Weights of a small GPT-style language model, trained from scratch on English Wikipedia.
Size: width 512, MLP 1344 SwiGLU, vocabulary 8890.
Architecture: untied embeddings, normalized queries and keys.
Each number is 200 + 30 x the weight over its row's rms, rounded and kept within 0 to 999. Layers, rows and columns count from 0. The size before them is the row's rms in percent of the matrix's.

# up: layer 4 MLP up, 1344x512, rms 0.0429, rows 671-688, columns 384-511
# down: layer 4 MLP down (transposed), 1344x512, rms 0.0421, rows 671-688, columns 384-511
# gate: layer 4 MLP gate, 1344x512, rms 0.0412, rows 672-689, columns 384-511
up671,095,161,232,204,234,194,185,182,218,185,213,182,235,150,200,175,180,192,181,209,205,212,215,185,191,178,131,244,242,162,219,227,194,222,238,229,226,244,223,202,148,210,120,245,215,214,181,188,214,224,253,190,169,180,248,225,209,213,230,177,250,209,177,226,195,205,212,217,259,201,156,226,242,210,207,168,154,207,182,223,274,171,208,216,203,169,155,213,216,190,271,259,170,229,235,215,140,218,190,219,194,214,200,201,222,188,135,172,175,162,219,171,209,235,224,204,197,181,224,198,177,190,208,190,166,171,243,240,148
down671,097,215,241,224,280,168,201,181,184,184,180,176,187,186,183,241,130,217,195,153,195,212,150,185,219,204,180,182,212,198,194,210,250,200,237,207,238,172,176,160,225,235,257,245,199,198,157,191,223,146,217,208,210,260,227,267,206,222,213,219,193,166,212,177,241,163,184,163,236,181,209,211,229,207,193,137,187,184,200,228,180,210,169,236,165,267,187,220,226,197,254,240,219,170,204,169,249,234,111,169,214,160,172,278,183,182,185,263,211,176,237,222,217,232,138,241,171,203,216,142,204,209,175,162,211,180,221,160,186
gate672,104,167,217,156,238,195,205,243,288,207,192,215,209,177,202,205,200,165,233,224,178,235,171,209,214,238,266,177,153,181,226,232,212,220,204,232,234,151,190,206,178,232,230,200,141,173,208,242,270,231,188,196,174,228,187,164,224,198,208,182,168,272,222,189,192,169,208,202,213,206,165,213,190,148,173,155,195,243,139,203,210,197,157,220,128,213,207,182,189,145,163,202,217,184,181,173,155,153,262,169,210,156,179,148,145,202,233,191,182,246,200,159,185,155,223,183,232,206,245,197,202,199,185,204,233,202,194,176,185
up672,098,208,208,203,208,165,149,153,143,196,196,184,199,146,258,232,205,197,202,137,191,196,208,196,205,181,250,144,219,193,242,184,225,215,197,188,189,162,189,196,267,215,198,229,213,172,194,192,164,182,178,186,258,243,173,213,181,246,231,191,208,189,167,168,115,165,190,215,226,167,229,224,174,197,207,201,252,221,223,215,204,237,205,163,241,121,183,191,193,231,201,223,231,181,183,245,130,192,198,206,183,163,156,212,175,168,148,197,185,191,161,207,194,227,207,235,185,206,213,223,149,186,199,211,212,203,220,215,188
down672,100,164,159,202,199,160,181,231,190,172,225,176,190,190,192,249,174,194,174,226,247,265,229,238,194,198,128,207,183,215,263,143,205,199,201,135,219,173,170,173,194,198,220,180,193,240,190,171,224,261,152,214,184,144,249,183,201,211,142,198,176,227,183,198,232,202,251,221,167,208,188,187,211,135,224,218,196,218,183,220,223,183,163,166,228,230,163,181,150,187,211,176,225,153,211,276,241,116,213,154,189,166,223,161,159,242,255,198,213,214,231,191,188,163,197,170,205,179,212,176,218,246,181,262,235,149,186,193,178
gate673,102,196,230,210,190,206,155,157,199,231,217,244,170,239,204,182,141,276,178,200,200,212,210,216,195,224,244,146,231,173,223,249,141,188,243,218,218,204,205,178,196,216,211,204,233,206,195,200,248,216,219,157,192,203,177,193,230,229,188,201,209,184,216,160,231,172,258,203,183,216,241,248,195,201,147,217,186,213,187,233,229,199,153,197,206,254,206,213,212,204,202,153,223,165,182,166,181,146,193,228,255,175,185,182,227,198,199,157,236,198,198,206,152,150,202,218,165,263,308,199,192,187,174,212,209,197,244,177,238
up673,110,227,195,226,205,213,194,206,168,205,194,207,188,161,184,143,253,217,217,176,190,201,149,186,169,190,183,172,197,212,238,132,159,132,208,217,139,177,172,172,159,195,187,170,257,201,157,255,146,174,234,201,207,223,203,173,241,217,182,286,216,176,238,109,218,162,175,201,187,155,229,171,220,210,203,172,182,170,193,214,189,178,230,218,201,208,170,174,191,237,223,233,212,206,202,181,208,149,223,163,148,156,189,272,160,196,215,232,194,187,199,187,212,214,148,244,244,175,228,185,225,207,216,234,212,230,174,227,181
down673,106,248,230,218,227,211,162,187,214,207,260,218,244,184,201,206,220,192,169,174,200,130,217,175,194,215,219,146,159,182,223,222,155,177,225,221,208,208,195,225,218,222,194,157,234,230,200,256,140,214,165,213,216,153,179,158,195,233,227,234,228,192,189,228,236,195,230,161,272,189,208,222,157,159,216,199,221,187,254,221,195,198,120,255,123,210,179,183,197,198,189,199,167,224,175,174,257,192,222,188,188,205,235,185,158,184,174,198,235,207,177,184,249,189,233,194,192,275,190,195,139,224,171,174,169,203,188,205,194
gate674,099,199,188,199,224,221,228,199,262,202,173,221,237,187,181,188,174,290,237,227,226,230,215,208,199,205,248,167,244,223,154,210,159,198,260,201,291,203,213,188,221,197,173,226,233,151,169,187,210,233,198,228,182,162,202,200,209,203,195,192,226,186,234,193,183,183,207,209,155,191,184,258,130,192,202,210,161,171,223,169,221,177,245,190,223,255,188,208,233,178,206,195,204,156,239,194,191,225,172,207,223,166,213,168,223,182,151,155,200,258,189,257,159,209,185,200,218,188,264,173,195,218,194,215,192,166,202,176,192
up674,103,194,202,244,151,217,232,216,242,240,211,249,220,215,156,154,168,168,237,181,292,209,190,191,251,237,191,222,184,221,116,161,187,149,212,205,169,211,167,190,222,183,162,278,218,192,215,239,184,196,200,208,164,168,193,217,235,174,117,205,221,247,208,130,193,186,250,226,235,194,233,194,197,219,200,195,188,149,203,209,300,207,192,265,166,255,218,169,188,213,183,193,236,179,239,192,194,231,204,177,129,198,180,190,181,204,170,188,224,191,193,194,164,213,177,196,163,163,176,191,180,222,220,176,197,214,161,222,193
down674,102,188,221,183,253,229,222,195,168,183,123,169,188,140,228,184,225,236,203,160,214,221,217,199,180,226,219,230,170,182,189,180,170,190,191,188,200,174,219,231,179,205,161,177,216,219,210,150,180,189,192,189,223,204,195,227,198,196,221,230,199,240,208,258,213,252,197,195,193,219,236,222,198,229,193,233,194,142,226,266,192,225,186,172,182,208,191,183,197,227,194,228,253,207,184,196,237,158,167,100,180,191,247,202,244,202,220,192,204,214,181,241,179,215,196,129,224,183,233,204,225,227,204,199,218,227,201,183,216
gate675,101,253,238,196,204,185,190,154,171,221,201,198,239,192,170,197,236,160,235,232,159,223,237,210,203,204,279,266,196,143,211,153,211,163,196,187,212,167,206,203,161,183,244,185,220,208,88,239,182,149,219,182,143,221,217,266,239,152,202,196,218,192,233,150,136,206,182,206,213,214,257,203,174,168,208,206,203,297,236,234,175,213,185,234,226,175,161,174,185,220,240,219,201,214,210,202,211,204,242,188,171,193,217,191,172,214,227,160,184,225,187,219,209,212,211,175,259,192,208,199,216,191,251,210,151,157,183,185,171
up675,098,198,194,172,208,136,179,200,153,175,132,149,171,214,233,218,208,192,192,251,236,216,233,182,228,221,283,159,204,170,161,151,196,162,157,193,213,167,193,232,201,243,240,174,162,217,207,186,180,193,206,227,169,218,186,252,195,239,234,218,180,167,220,201,211,234,168,177,184,179,235,182,171,208,149,224,185,206,166,196,216,211,227,231,211,219,163,176,238,150,260,160,229,192,204,194,288,180,188,151,168,220,172,158,187,200,207,207,180,241,146,203,186,231,232,164,185,188,186,165,168,163,156,217,191,191,230,162,232
down675,098,176,131,258,188,163,206,249,257,228,242,194,176,200,202,199,158,215,200,236,239,195,190,206,234,171,209,214,222,244,224,239,241,225,210,158,201,210,231,170,201,207,178,187,174,151,203,195,177,237,177,230,199,178,188,173,156,132,254,221,176,238,151,182,200,167,202,207,191,177,184,215,203,261,150,195,159,148,183,186,194,167,162,133,181,214,187,210,208,229,200,167,186,139,205,165,157,201,233,202,220,235,219,261,219,257,212,229,206,175,213,168,153,209,170,197,212,223,176,167,210,196,152,263,198,254,227,154,227
gate676,107,208,216,230,223,149,229,180,222,200,221,180,208,223,201,191,207,203,210,191,209,185,208,199,196,183,177,198,140,159,204,171,176,241,199,240,225,223,163,213,153,217,191,181,227,212,226,250,192,248,168,221,204,195,157,181,194,216,208,180,268,211,199,174,166,210,217,162,150,161,124,240,264,132,203,233,198,213,145,227,138,221,200,199,171,179,248,169,243,217,190,166,161,211,185,226,250,184,163,173,210,246,140,188,187,201,181,193,211,244,235,211,217,195,250,226,242,192,169,211,195,209,175,205,182,246,232,136,198
up676,108,201,186,231,183,188,220,195,228,196,211,220,202,196,166,218,212,143,257,217,122,201,188,135,194,274,192,152,195,204,148,228,210,142,179,220,200,235,213,200,223,199,195,152,197,225,166,230,155,116,182,193,257,200,202,212,183,154,169,268,171,174,216,162,223,170,194,181,181,224,195,245,231,223,181,199,244,186,151,164,206,200,181,215,191,169,160,207,193,138,211,215,227,219,235,220,185,207,190,206,197,143,153,136,205,119,263,192,166,190,199,183,229,217,185,216,195,241,138,259,210,198,186,161,255,207,221,248,145
down676,107,278,210,211,207,177,158,196,189,188,199,138,195,243,140,182,196,228,216,191,222,164,240,211,169,185,184,177,187,178,206,229,239,206,195,191,176,201,241,170,193,123,173,200,198,197,196,163,236,181,235,239,276,204,213,195,129,222,202,187,192,131,193,219,242,224,220,203,200,185,221,239,213,149,178,243,177,188,207,145,185,143,247,256,212,236,208,197,190,179,202,212,272,192,199,176,210,194,180,195,160,196,175,201,165,204,169,207,216,119,207,139,169,230,202,227,148,205,243,242,207,190,169,254,240,188,147,208,147
gate677,105,224,217,189,170,226,167,186,207,209,193,179,200,174,189,243,219,238,210,218,227,196,217,163,140,278,207,194,185,167,226,201,240,235,247,154,251,240,123,252,173,211,231,192,149,225,159,171,221,158,237,165,198,166,264,182,242,196,247,222,168,199,198,263,190,184,155,208,185,184,252,238,163,166,212,186,164,223,171,167,191,179,193,272,192,162,185,166,233,164,177,226,205,218,187,131,213,249,191,191,150,170,193,191,211,173,163,165,182,141,177,240,184,204,247,190,222,211,201,164,253,186,210,202,162,229,247,199,210
up677,103,232,196,189,218,216,231,209,239,205,226,211,214,191,205,239,157,254,214,179,183,168,262,189,184,167,205,240,216,178,214,147,166,257,206,186,146,229,168,174,173,217,213,207,238,205,220,194,216,188,220,153,204,222,190,211,210,260,210,258,189,226,193,170,160,171,188,187,240,178,199,203,224,233,212,161,215,191,238,214,152,239,139,225,208,194,245,200,227,239,171,207,167,231,230,160,261,169,150,194,207,227,166,197,233,174,195,178,170,200,197,225,219,176,151,168,160,152,209,186,205,223,121,176,165,222,232,184,207
down677,104,205,232,180,180,235,248,197,233,223,235,179,174,218,122,194,207,145,249,210,199,229,158,167,199,178,151,151,193,168,212,217,197,218,167,182,197,211,228,190,237,195,133,198,205,141,220,213,146,269,134,217,228,195,218,196,191,203,190,107,196,239,198,222,218,234,173,172,211,244,230,188,228,211,184,236,216,216,184,206,177,188,220,244,221,171,226,201,116,220,243,193,209,171,206,251,188,225,200,177,234,274,192,136,219,195,217,196,211,206,219,236,199,184,142,170,245,191,207,238,190,217,183,252,186,176,186,232,188
gate678,112,226,196,147,209,222,183,188,189,239,200,248,119,225,188,180,208,206,189,231,244,226,214,250,192,200,165,220,252,156,241,227,232,218,164,242,261,193,251,191,183,199,241,150,243,218,150,178,171,178,205,225,201,222,195,197,202,184,206,156,225,197,184,205,190,117,204,214,201,243,215,224,192,166,192,232,154,243,220,217,245,179,188,179,141,179,217,172,229,125,215,192,161,198,161,112,207,129,173,179,199,164,206,180,155,196,256,167,165,220,189,177,240,199,185,215,218,208,169,202,160,263,252,213,209,195,223,212,152
up678,109,185,192,183,175,126,222,162,218,286,213,225,197,229,203,232,182,121,187,219,245,259,241,200,268,185,216,191,179,182,144,236,187,221,256,258,222,220,202,234,240,175,198,180,175,228,170,208,168,211,208,176,151,186,216,227,233,200,182,201,168,217,179,239,174,214,188,207,211,205,218,217,216,174,236,162,240,241,166,162,208,242,199,238,207,203,220,233,246,236,191,200,150,171,213,193,201,201,184,248,250,186,199,217,199,176,207,209,195,194,178,228,217,227,214,164,223,186,185,281,151,244,187,190,218,162,194,168,198
down678,109,201,194,147,233,187,204,274,193,232,187,222,233,109,139,162,174,190,137,192,153,188,204,206,140,201,249,204,237,241,213,166,165,166,142,151,244,192,238,195,202,188,214,237,193,183,183,221,197,202,201,197,227,212,156,187,181,191,220,250,200,191,192,171,173,210,161,218,157,190,179,162,229,200,224,114,113,200,246,221,255,187,208,183,184,236,223,223,143,187,162,167,155,175,227,143,218,181,159,224,209,213,197,167,174,192,184,240,233,195,188,210,197,232,178,199,233,176,224,224,203,242,196,166,206,229,201,125,177
gate679,101,243,226,253,225,205,209,169,205,188,183,214,189,181,196,211,254,208,213,183,236,150,168,191,144,167,266,284,180,172,204,178,146,216,175,228,253,232,155,210,184,175,165,223,176,205,200,225,175,242,151,202,224,214,194,188,197,175,180,200,218,227,199,198,166,214,194,191,186,224,180,198,227,148,179,200,189,223,198,187,198,202,184,194,195,141,207,225,201,206,207,209,177,244,201,225,197,193,248,240,179,220,210,179,172,202,213,196,224,207,218,276,196,189,164,179,250,238,165,207,171,223,197,157,237,204,227,188,228
up679,099,172,172,140,201,176,213,206,152,234,296,260,233,223,207,223,183,219,183,206,221,254,169,225,179,184,160,270,245,245,199,267,222,245,224,228,195,237,173,187,259,192,181,208,195,174,165,224,161,207,188,184,166,198,211,239,159,198,210,189,174,208,212,234,208,164,177,200,185,197,260,195,190,183,189,182,209,130,230,253,215,217,188,179,216,164,220,242,138,181,175,268,186,216,164,215,157,191,257,186,244,173,214,119,184,217,153,218,239,204,151,157,168,201,188,242,190,124,202,187,178,201,204,230,229,217,165,219,188
down679,102,217,194,212,156,234,244,182,241,192,125,220,246,251,189,215,248,239,178,226,216,237,188,220,192,221,163,174,237,204,176,152,225,193,176,208,175,209,210,180,185,215,227,216,200,204,209,237,204,224,145,194,132,204,225,184,190,185,188,213,129,168,201,202,163,221,234,204,190,173,193,213,191,217,183,207,225,195,211,136,146,181,229,160,165,193,192,214,209,176,255,177,169,206,195,175,193,187,219,201,210,186,195,208,215,239,223,226,216,164,186,179,242,271,182,222,258,165,210,228,158,192,153,243,212,199,221,163,225
gate680,108,161,159,204,198,248,233,274,222,187,171,203,252,244,215,220,211,224,161,180,187,217,240,202,201,219,183,212,169,154,223,191,183,192,192,215,216,163,174,250,213,152,180,236,195,224,154,188,277,173,226,230,225,200,192,218,223,190,218,187,201,249,205,178,177,193,215,222,189,205,215,205,210,165,223,206,198,212,193,220,198,214,177,195,155,207,211,208,218,158,197,215,148,216,229,152,198,250,224,247,249,223,226,172,186,235,230,184,190,243,185,196,184,197,200,174,212,273,181,150,212,195,177,171,217,180,230,145,300
up680,109,226,163,146,192,174,232,216,146,185,186,174,174,235,190,247,215,175,206,292,183,230,225,204,203,173,187,183,148,255,230,200,234,182,152,221,205,179,187,173,217,209,220,227,211,202,222,211,247,185,149,176,187,183,170,184,181,258,216,182,153,193,209,209,225,242,211,175,228,203,179,218,196,179,239,223,177,171,194,203,156,133,207,171,207,228,193,170,218,149,205,219,243,196,203,219,218,189,223,215,165,193,252,198,191,156,144,188,248,212,241,187,224,160,146,178,261,185,216,172,178,183,203,193,188,223,224,178,194
down680,105,217,227,268,181,168,176,153,205,169,252,202,181,230,193,214,223,232,235,200,215,163,233,202,172,186,209,188,181,205,175,191,179,198,187,199,190,242,220,209,221,225,178,206,167,194,181,163,194,227,155,206,249,224,238,218,204,179,191,239,190,161,188,259,224,205,189,266,162,212,217,175,180,198,194,210,180,197,200,187,192,187,189,173,189,200,180,166,161,213,242,231,175,199,189,188,243,153,218,231,190,243,204,157,115,185,152,252,232,190,206,232,270,206,229,239,142,179,174,189,181,169,213,246,213,193,196,256,162
gate681,099,219,181,159,217,191,206,193,211,197,200,202,160,167,230,182,190,186,223,257,216,243,205,175,169,211,231,223,197,189,160,150,170,227,193,214,236,184,159,233,183,207,177,162,208,199,159,238,231,170,154,198,224,186,176,194,197,212,210,216,200,208,190,129,170,235,204,160,214,212,188,173,226,179,211,251,154,166,171,156,170,171,199,205,195,215,218,207,243,209,177,199,183,147,223,192,240,185,191,227,248,153,227,175,198,248,178,192,225,220,217,196,200,176,214,149,172,231,167,158,152,200,123,147,185,177,203,181,264
up681,098,182,196,179,223,200,155,226,214,192,251,217,161,177,151,234,221,221,202,155,241,222,207,195,171,213,263,266,216,206,177,179,242,227,183,204,183,260,130,296,177,200,254,197,235,188,179,278,215,206,129,216,176,233,208,185,220,206,172,202,184,186,195,199,159,204,234,170,202,192,197,167,234,202,238,233,191,156,222,225,199,209,181,208,146,175,160,183,197,153,236,208,205,234,236,200,186,265,223,195,226,186,254,171,255,204,170,241,215,209,206,221,179,216,221,211,183,215,189,163,176,165,173,253,182,219,202,216,243
down681,099,198,218,223,155,132,237,218,190,172,171,169,210,244,215,231,251,217,221,203,192,184,232,185,271,227,178,183,199,208,214,185,177,170,203,228,220,230,231,219,212,236,241,210,156,163,238,153,192,183,222,179,219,206,193,247,212,235,204,223,185,165,192,210,209,218,229,212,223,200,187,129,185,226,159,160,177,239,202,213,143,197,175,217,178,206,223,198,196,217,217,210,195,202,175,174,136,217,173,194,140,223,197,177,166,217,224,202,144,196,192,223,228,213,161,253,189,122,222,167,197,175,210,210,149,213,159,244,126
gate682,098,162,165,217,205,218,220,189,179,204,237,267,200,221,213,196,194,174,240,219,188,202,213,236,192,225,202,191,242,184,176,208,208,162,227,194,174,219,215,178,196,127,208,175,225,265,153,167,226,218,224,191,223,212,181,231,235,159,208,185,265,223,298,174,178,179,165,184,131,236,243,185,224,198,215,120,187,208,235,248,196,155,213,246,171,212,171,249,202,238,193,188,174,232,219,184,214,226,211,153,213,150,203,214,248,189,202,163,210,196,181,190,215,222,199,138,235,191,172,139,246,228,242,141,188,214,174,211,258
up682,105,187,242,187,228,146,204,201,225,169,190,138,168,253,217,177,172,211,211,170,181,190,191,199,179,241,207,128,214,228,226,205,229,171,210,236,226,218,215,195,223,191,241,143,164,176,178,180,204,233,168,168,186,236,206,222,228,181,243,250,143,165,162,180,241,202,243,204,211,177,209,241,117,188,230,232,182,224,186,181,192,178,166,138,257,208,188,190,151,223,185,234,247,228,244,193,180,162,269,211,139,220,198,248,169,188,186,206,192,271,222,217,170,190,215,218,200,187,195,246,193,220,172,219,149,227,176,147,209
down682,100,177,223,223,188,200,175,181,241,220,225,228,221,186,188,193,169,181,221,223,211,200,186,193,215,223,240,202,241,205,219,230,200,229,208,195,191,205,219,138,224,194,191,181,177,172,161,180,208,193,207,141,195,208,143,238,194,131,221,194,247,160,228,236,188,184,283,191,142,209,209,242,141,228,229,180,186,145,234,218,177,143,166,201,244,217,195,234,198,242,165,172,184,201,221,191,200,145,127,191,183,188,209,230,208,188,229,183,187,267,219,203,209,243,197,169,218,183,179,178,213,228,212,206,235,162,165,201,141
gate683,105,185,216,219,222,228,204,219,188,209,250,155,202,218,188,157,226,271,193,221,252,164,180,208,180,174,236,223,211,193,195,160,207,195,187,213,203,176,202,179,121,187,155,193,268,190,169,223,164,209,209,188,212,184,128,225,218,188,172,190,172,238,202,189,155,157,210,181,167,239,248,186,197,190,149,211,258,253,124,184,170,204,257,164,202,206,225,159,222,247,154,170,237,242,201,243,224,236,195,183,230,191,161,159,208,187,205,186,128,235,192,178,209,168,174,233,205,230,212,223,208,213,216,190,155,189,189,145,208
up683,108,220,175,202,153,179,181,152,229,272,161,188,210,237,154,211,200,242,173,200,221,160,180,258,148,229,178,208,158,227,211,206,177,208,232,193,262,227,206,206,223,165,189,178,155,187,217,222,216,233,253,236,161,214,227,166,199,142,230,231,210,215,200,169,203,146,253,201,204,264,257,223,216,217,198,189,197,193,162,200,164,229,218,235,203,201,138,196,188,152,197,160,215,201,186,268,158,199,165,148,152,195,131,193,185,254,249,211,196,222,193,160,209,227,244,180,207,202,130,254,236,211,229,280,196,173,244,177,193
down683,108,221,212,205,202,162,208,223,187,190,247,228,193,221,266,205,207,206,147,192,187,173,200,207,173,196,190,222,199,195,228,237,183,188,198,207,212,191,233,235,202,229,193,267,169,150,210,177,226,197,211,160,244,230,239,166,185,189,207,237,181,226,227,216,263,155,227,211,185,215,149,154,168,223,181,145,182,229,202,255,191,212,218,136,164,171,169,151,163,280,210,208,138,120,182,190,244,167,185,227,161,241,182,196,200,166,174,256,217,217,178,251,185,296,197,160,221,161,218,210,175,207,208,284,233,249,156,206,184
gate684,097,180,202,236,209,251,243,145,248,245,179,159,253,202,225,220,210,203,166,168,220,185,224,185,206,181,198,232,178,146,235,204,180,222,216,203,207,218,174,290,162,190,202,269,244,195,177,229,217,263,236,165,175,207,201,218,220,165,188,194,176,169,195,174,170,189,249,216,173,184,246,205,149,183,179,180,212,229,150,149,211,188,189,196,194,214,202,218,226,250,240,196,191,185,231,228,238,235,185,254,246,191,187,189,250,251,226,190,213,187,204,215,209,222,203,192,228,202,172,192,229,226,165,192,205,199,222,206,223
up684,102,174,248,216,217,236,214,218,198,222,193,240,142,224,259,226,194,209,184,186,234,224,208,222,196,151,172,228,140,242,219,220,227,198,201,209,204,199,239,231,194,221,213,211,225,191,201,130,199,193,238,205,207,206,234,258,188,191,233,231,187,213,219,231,166,180,214,209,198,201,182,221,218,229,201,180,201,246,163,228,187,185,209,235,195,184,272,222,226,252,202,173,274,157,241,147,182,197,191,229,239,214,214,183,156,137,209,220,174,150,173,159,222,238,277,160,179,162,179,204,234,259,188,179,188,199,127,232,232
down684,101,217,190,202,207,238,189,159,186,185,232,217,219,256,178,218,186,202,207,218,210,195,173,228,220,198,202,161,203,219,216,167,204,180,207,214,169,170,167,192,196,196,182,145,242,202,200,169,167,240,139,209,171,307,237,180,176,209,213,184,197,157,186,201,224,175,167,188,197,221,181,200,205,195,282,232,195,204,215,146,198,156,205,190,201,212,203,256,235,192,200,230,202,227,168,247,219,163,205,157,172,219,178,217,218,193,190,159,210,171,225,215,186,189,230,166,187,230,182,195,188,252,184,189,233,204,209,165,205
gate685,100,176,173,239,208,201,239,175,254,216,220,160,198,164,223,184,182,230,212,203,246,233,229,198,239,187,205,235,209,203,228,263,216,199,199,233,193,115,175,217,179,158,164,228,172,265,209,170,211,185,240,215,219,216,212,204,157,158,187,239,198,161,218,183,212,206,227,279,234,171,212,175,192,189,161,193,175,155,207,192,227,147,232,216,169,164,208,207,160,247,205,174,214,223,283,211,259,236,199,227,245,148,228,215,180,214,240,178,204,185,194,184,215,185,200,233,213,213,195,215,181,190,198,151,204,200,200,160,230
up685,095,170,172,228,171,163,232,222,201,227,197,224,218,196,160,200,208,169,189,150,169,157,227,162,186,193,178,198,180,196,221,183,225,205,229,225,219,193,200,193,155,216,207,209,205,170,230,202,135,223,225,267,199,205,198,201,181,184,158,213,210,229,161,225,241,275,226,194,215,211,187,210,184,253,201,166,202,159,207,233,272,259,142,193,176,231,237,211,220,214,264,229,236,174,174,187,143,121,179,258,211,216,212,204,215,166,182,211,198,225,176,202,232,209,227,183,218,224,213,189,155,214,219,166,233,207,194,195,201
down685,098,208,203,186,142,175,207,240,150,189,200,122,188,244,168,252,233,205,196,189,233,181,229,243,201,224,173,207,228,211,198,173,147,106,136,190,214,264,153,158,209,237,225,181,170,173,136,211,229,230,130,134,213,182,176,216,183,193,200,256,159,176,160,211,209,145,201,155,156,176,195,214,195,174,155,201,212,220,185,248,199,212,178,189,214,272,217,210,178,180,242,201,200,234,158,223,216,213,237,124,205,190,176,206,205,245,161,219,189,162,199,223,179,256,159,211,163,224,208,223,204,160,238,238,237,219,203,196,195
gate686,095,201,220,193,172,145,204,201,206,179,252,217,214,222,200,168,224,163,225,171,213,227,181,223,210,159,212,205,237,149,261,190,179,194,179,192,229,191,162,204,193,131,171,196,227,190,221,220,219,176,174,165,223,205,213,218,207,222,206,236,237,199,243,204,208,177,141,189,188,247,215,226,174,182,198,132,276,220,222,239,181,242,257,124,206,246,153,195,185,214,163,171,180,197,228,192,236,218,161,218,143,158,202,205,205,245,233,177,174,203,192,232,166,240,212,219,150,190,202,176,207,191,199,181,155,228,249,228,227
up686,090,191,202,235,248,198,226,176,165,190,196,198,108,203,202,194,144,157,196,192,171,204,271,186,164,233,159,188,188,176,167,216,209,175,232,224,207,237,236,198,213,190,203,192,203,208,194,191,205,242,230,159,206,198,176,200,211,212,210,180,191,196,188,237,224,180,229,224,242,211,153,226,190,215,190,259,173,174,213,175,176,184,199,191,223,216,234,176,176,221,168,210,231,195,169,229,195,243,178,223,139,263,177,196,230,204,200,167,176,163,196,217,206,161,132,211,147,168,208,219,200,170,210,184,181,213,199,188,201
down686,091,185,161,210,194,181,184,189,233,211,223,260,266,213,246,168,214,156,269,212,209,213,182,156,181,153,193,211,220,222,184,188,186,186,192,183,188,222,185,194,150,179,193,199,166,161,277,212,198,173,192,209,211,196,224,190,225,165,200,187,276,180,239,246,186,171,226,203,167,228,275,186,199,162,178,215,272,249,210,188,216,232,179,167,158,227,168,176,227,220,224,246,198,211,188,215,171,204,189,239,206,174,196,201,182,197,200,225,226,248,206,237,231,232,232,195,214,239,168,150,201,148,187,200,166,177,227,238,209
gate687,101,214,180,238,211,241,190,187,213,198,197,209,174,204,274,248,185,204,170,131,182,242,208,164,240,156,185,190,216,227,229,222,224,194,174,185,246,237,187,226,242,194,198,203,154,215,206,163,238,225,221,234,210,217,172,166,207,174,246,170,160,202,240,271,227,162,169,208,201,223,250,216,205,208,154,181,147,187,186,233,176,230,220,200,155,222,204,244,185,222,202,183,172,233,176,239,185,216,178,275,200,137,191,174,225,199,218,155,191,212,190,189,270,218,158,237,243,193,241,204,204,180,175,199,209,204,163,194,203
up687,101,219,212,236,229,181,211,204,204,190,238,195,227,162,186,174,212,156,199,272,223,240,206,207,241,191,186,227,168,216,212,216,171,164,254,205,181,191,233,217,192,236,221,186,198,186,207,196,193,207,242,190,230,174,240,243,194,210,180,208,192,188,207,128,211,222,221,241,181,219,245,224,189,246,206,269,190,280,174,166,220,200,231,166,213,208,219,232,230,173,241,193,198,211,262,205,208,258,147,222,196,215,207,191,114,188,182,199,225,188,236,201,176,205,201,177,136,204,183,238,189,155,189,198,199,196,162,153,225
down687,102,229,240,201,190,218,197,189,253,192,135,244,187,252,216,216,220,191,183,175,174,156,228,181,135,176,268,215,206,172,172,189,186,190,215,204,179,196,189,161,136,210,226,181,173,263,212,142,189,203,233,204,236,178,179,187,202,174,177,177,245,218,226,251,210,220,224,139,238,133,141,206,259,239,233,188,161,142,205,233,196,189,222,205,241,197,194,167,211,230,184,185,184,228,218,214,167,242,219,153,201,171,259,176,190,220,220,180,203,267,199,166,156,245,224,193,235,166,194,191,200,211,201,217,213,178,200,222,219
gate688,105,219,240,170,181,167,166,148,190,244,188,229,224,236,152,193,189,223,188,199,137,180,166,176,200,216,210,184,182,169,234,218,164,258,146,223,227,236,220,175,205,218,218,173,225,247,187,152,208,235,164,190,160,150,196,118,198,210,238,199,194,169,238,187,204,201,212,242,238,211,147,158,213,181,198,204,226,182,256,184,176,227,208,210,220,247,180,176,220,198,193,159,192,196,169,245,259,226,224,242,208,240,161,166,202,200,189,173,152,191,156,265,224,190,207,218,184,172,196,140,175,234,176,192,144,163,235,187,154
up688,104,224,190,137,175,219,212,252,204,139,230,188,203,184,141,223,180,160,159,235,275,252,165,190,148,192,246,290,177,194,178,249,164,225,149,210,208,197,148,192,194,194,185,164,138,156,216,158,204,232,184,177,220,195,243,213,209,162,203,190,215,235,206,237,219,225,186,192,179,172,227,149,161,226,174,209,170,193,187,216,131,197,169,204,209,170,156,201,169,241,170,221,210,203,217,193,209,221,154,251,155,239,202,200,196,172,201,209,173,197,235,202,198,232,197,175,161,200,254,241,198,219,214,229,188,160,174,153,252
down688,105,214,236,222,194,218,165,221,161,158,212,177,204,182,230,215,189,207,213,165,210,196,192,215,212,193,150,172,229,195,224,136,198,185,223,209,174,251,218,179,193,249,236,253,201,222,203,208,195,196,199,172,192,219,254,252,205,238,248,167,208,203,189,225,226,176,177,194,217,210,107,197,214,225,243,232,153,201,188,137,234,165,158,199,203,209,157,224,183,118,220,190,163,128,165,207,233,129,190,216,257,210,159,190,193,192,196,191,188,224,217,209,252,200,198,167,139,254,179,177,218,129,239,208,219,211,198,243,219
gate689,100,208,241,200,248,217,213,179,193,187,224,132,230,199,202,164,211,211,176,201,209,215,210,209,174,271,183,214,210,149,187,201,197,229,247,247,192,239,132,232,192,156,192,206,219,204,168,166,140,213,213,187,192,171,202,141,241,183,194,186,224,199,180,197,188,192,181,208,174,225,178,188,214,218,227,156,201,198,240,248,157,196,206,228,241,203,208,187,166,248,172,235,167,205,180,233,247,248,216,156,224,209,197,193,230,155,162,184,159,206,249,166,152,173,231,180,174,252,185,179,220,192,221,196,161,191,190,178,270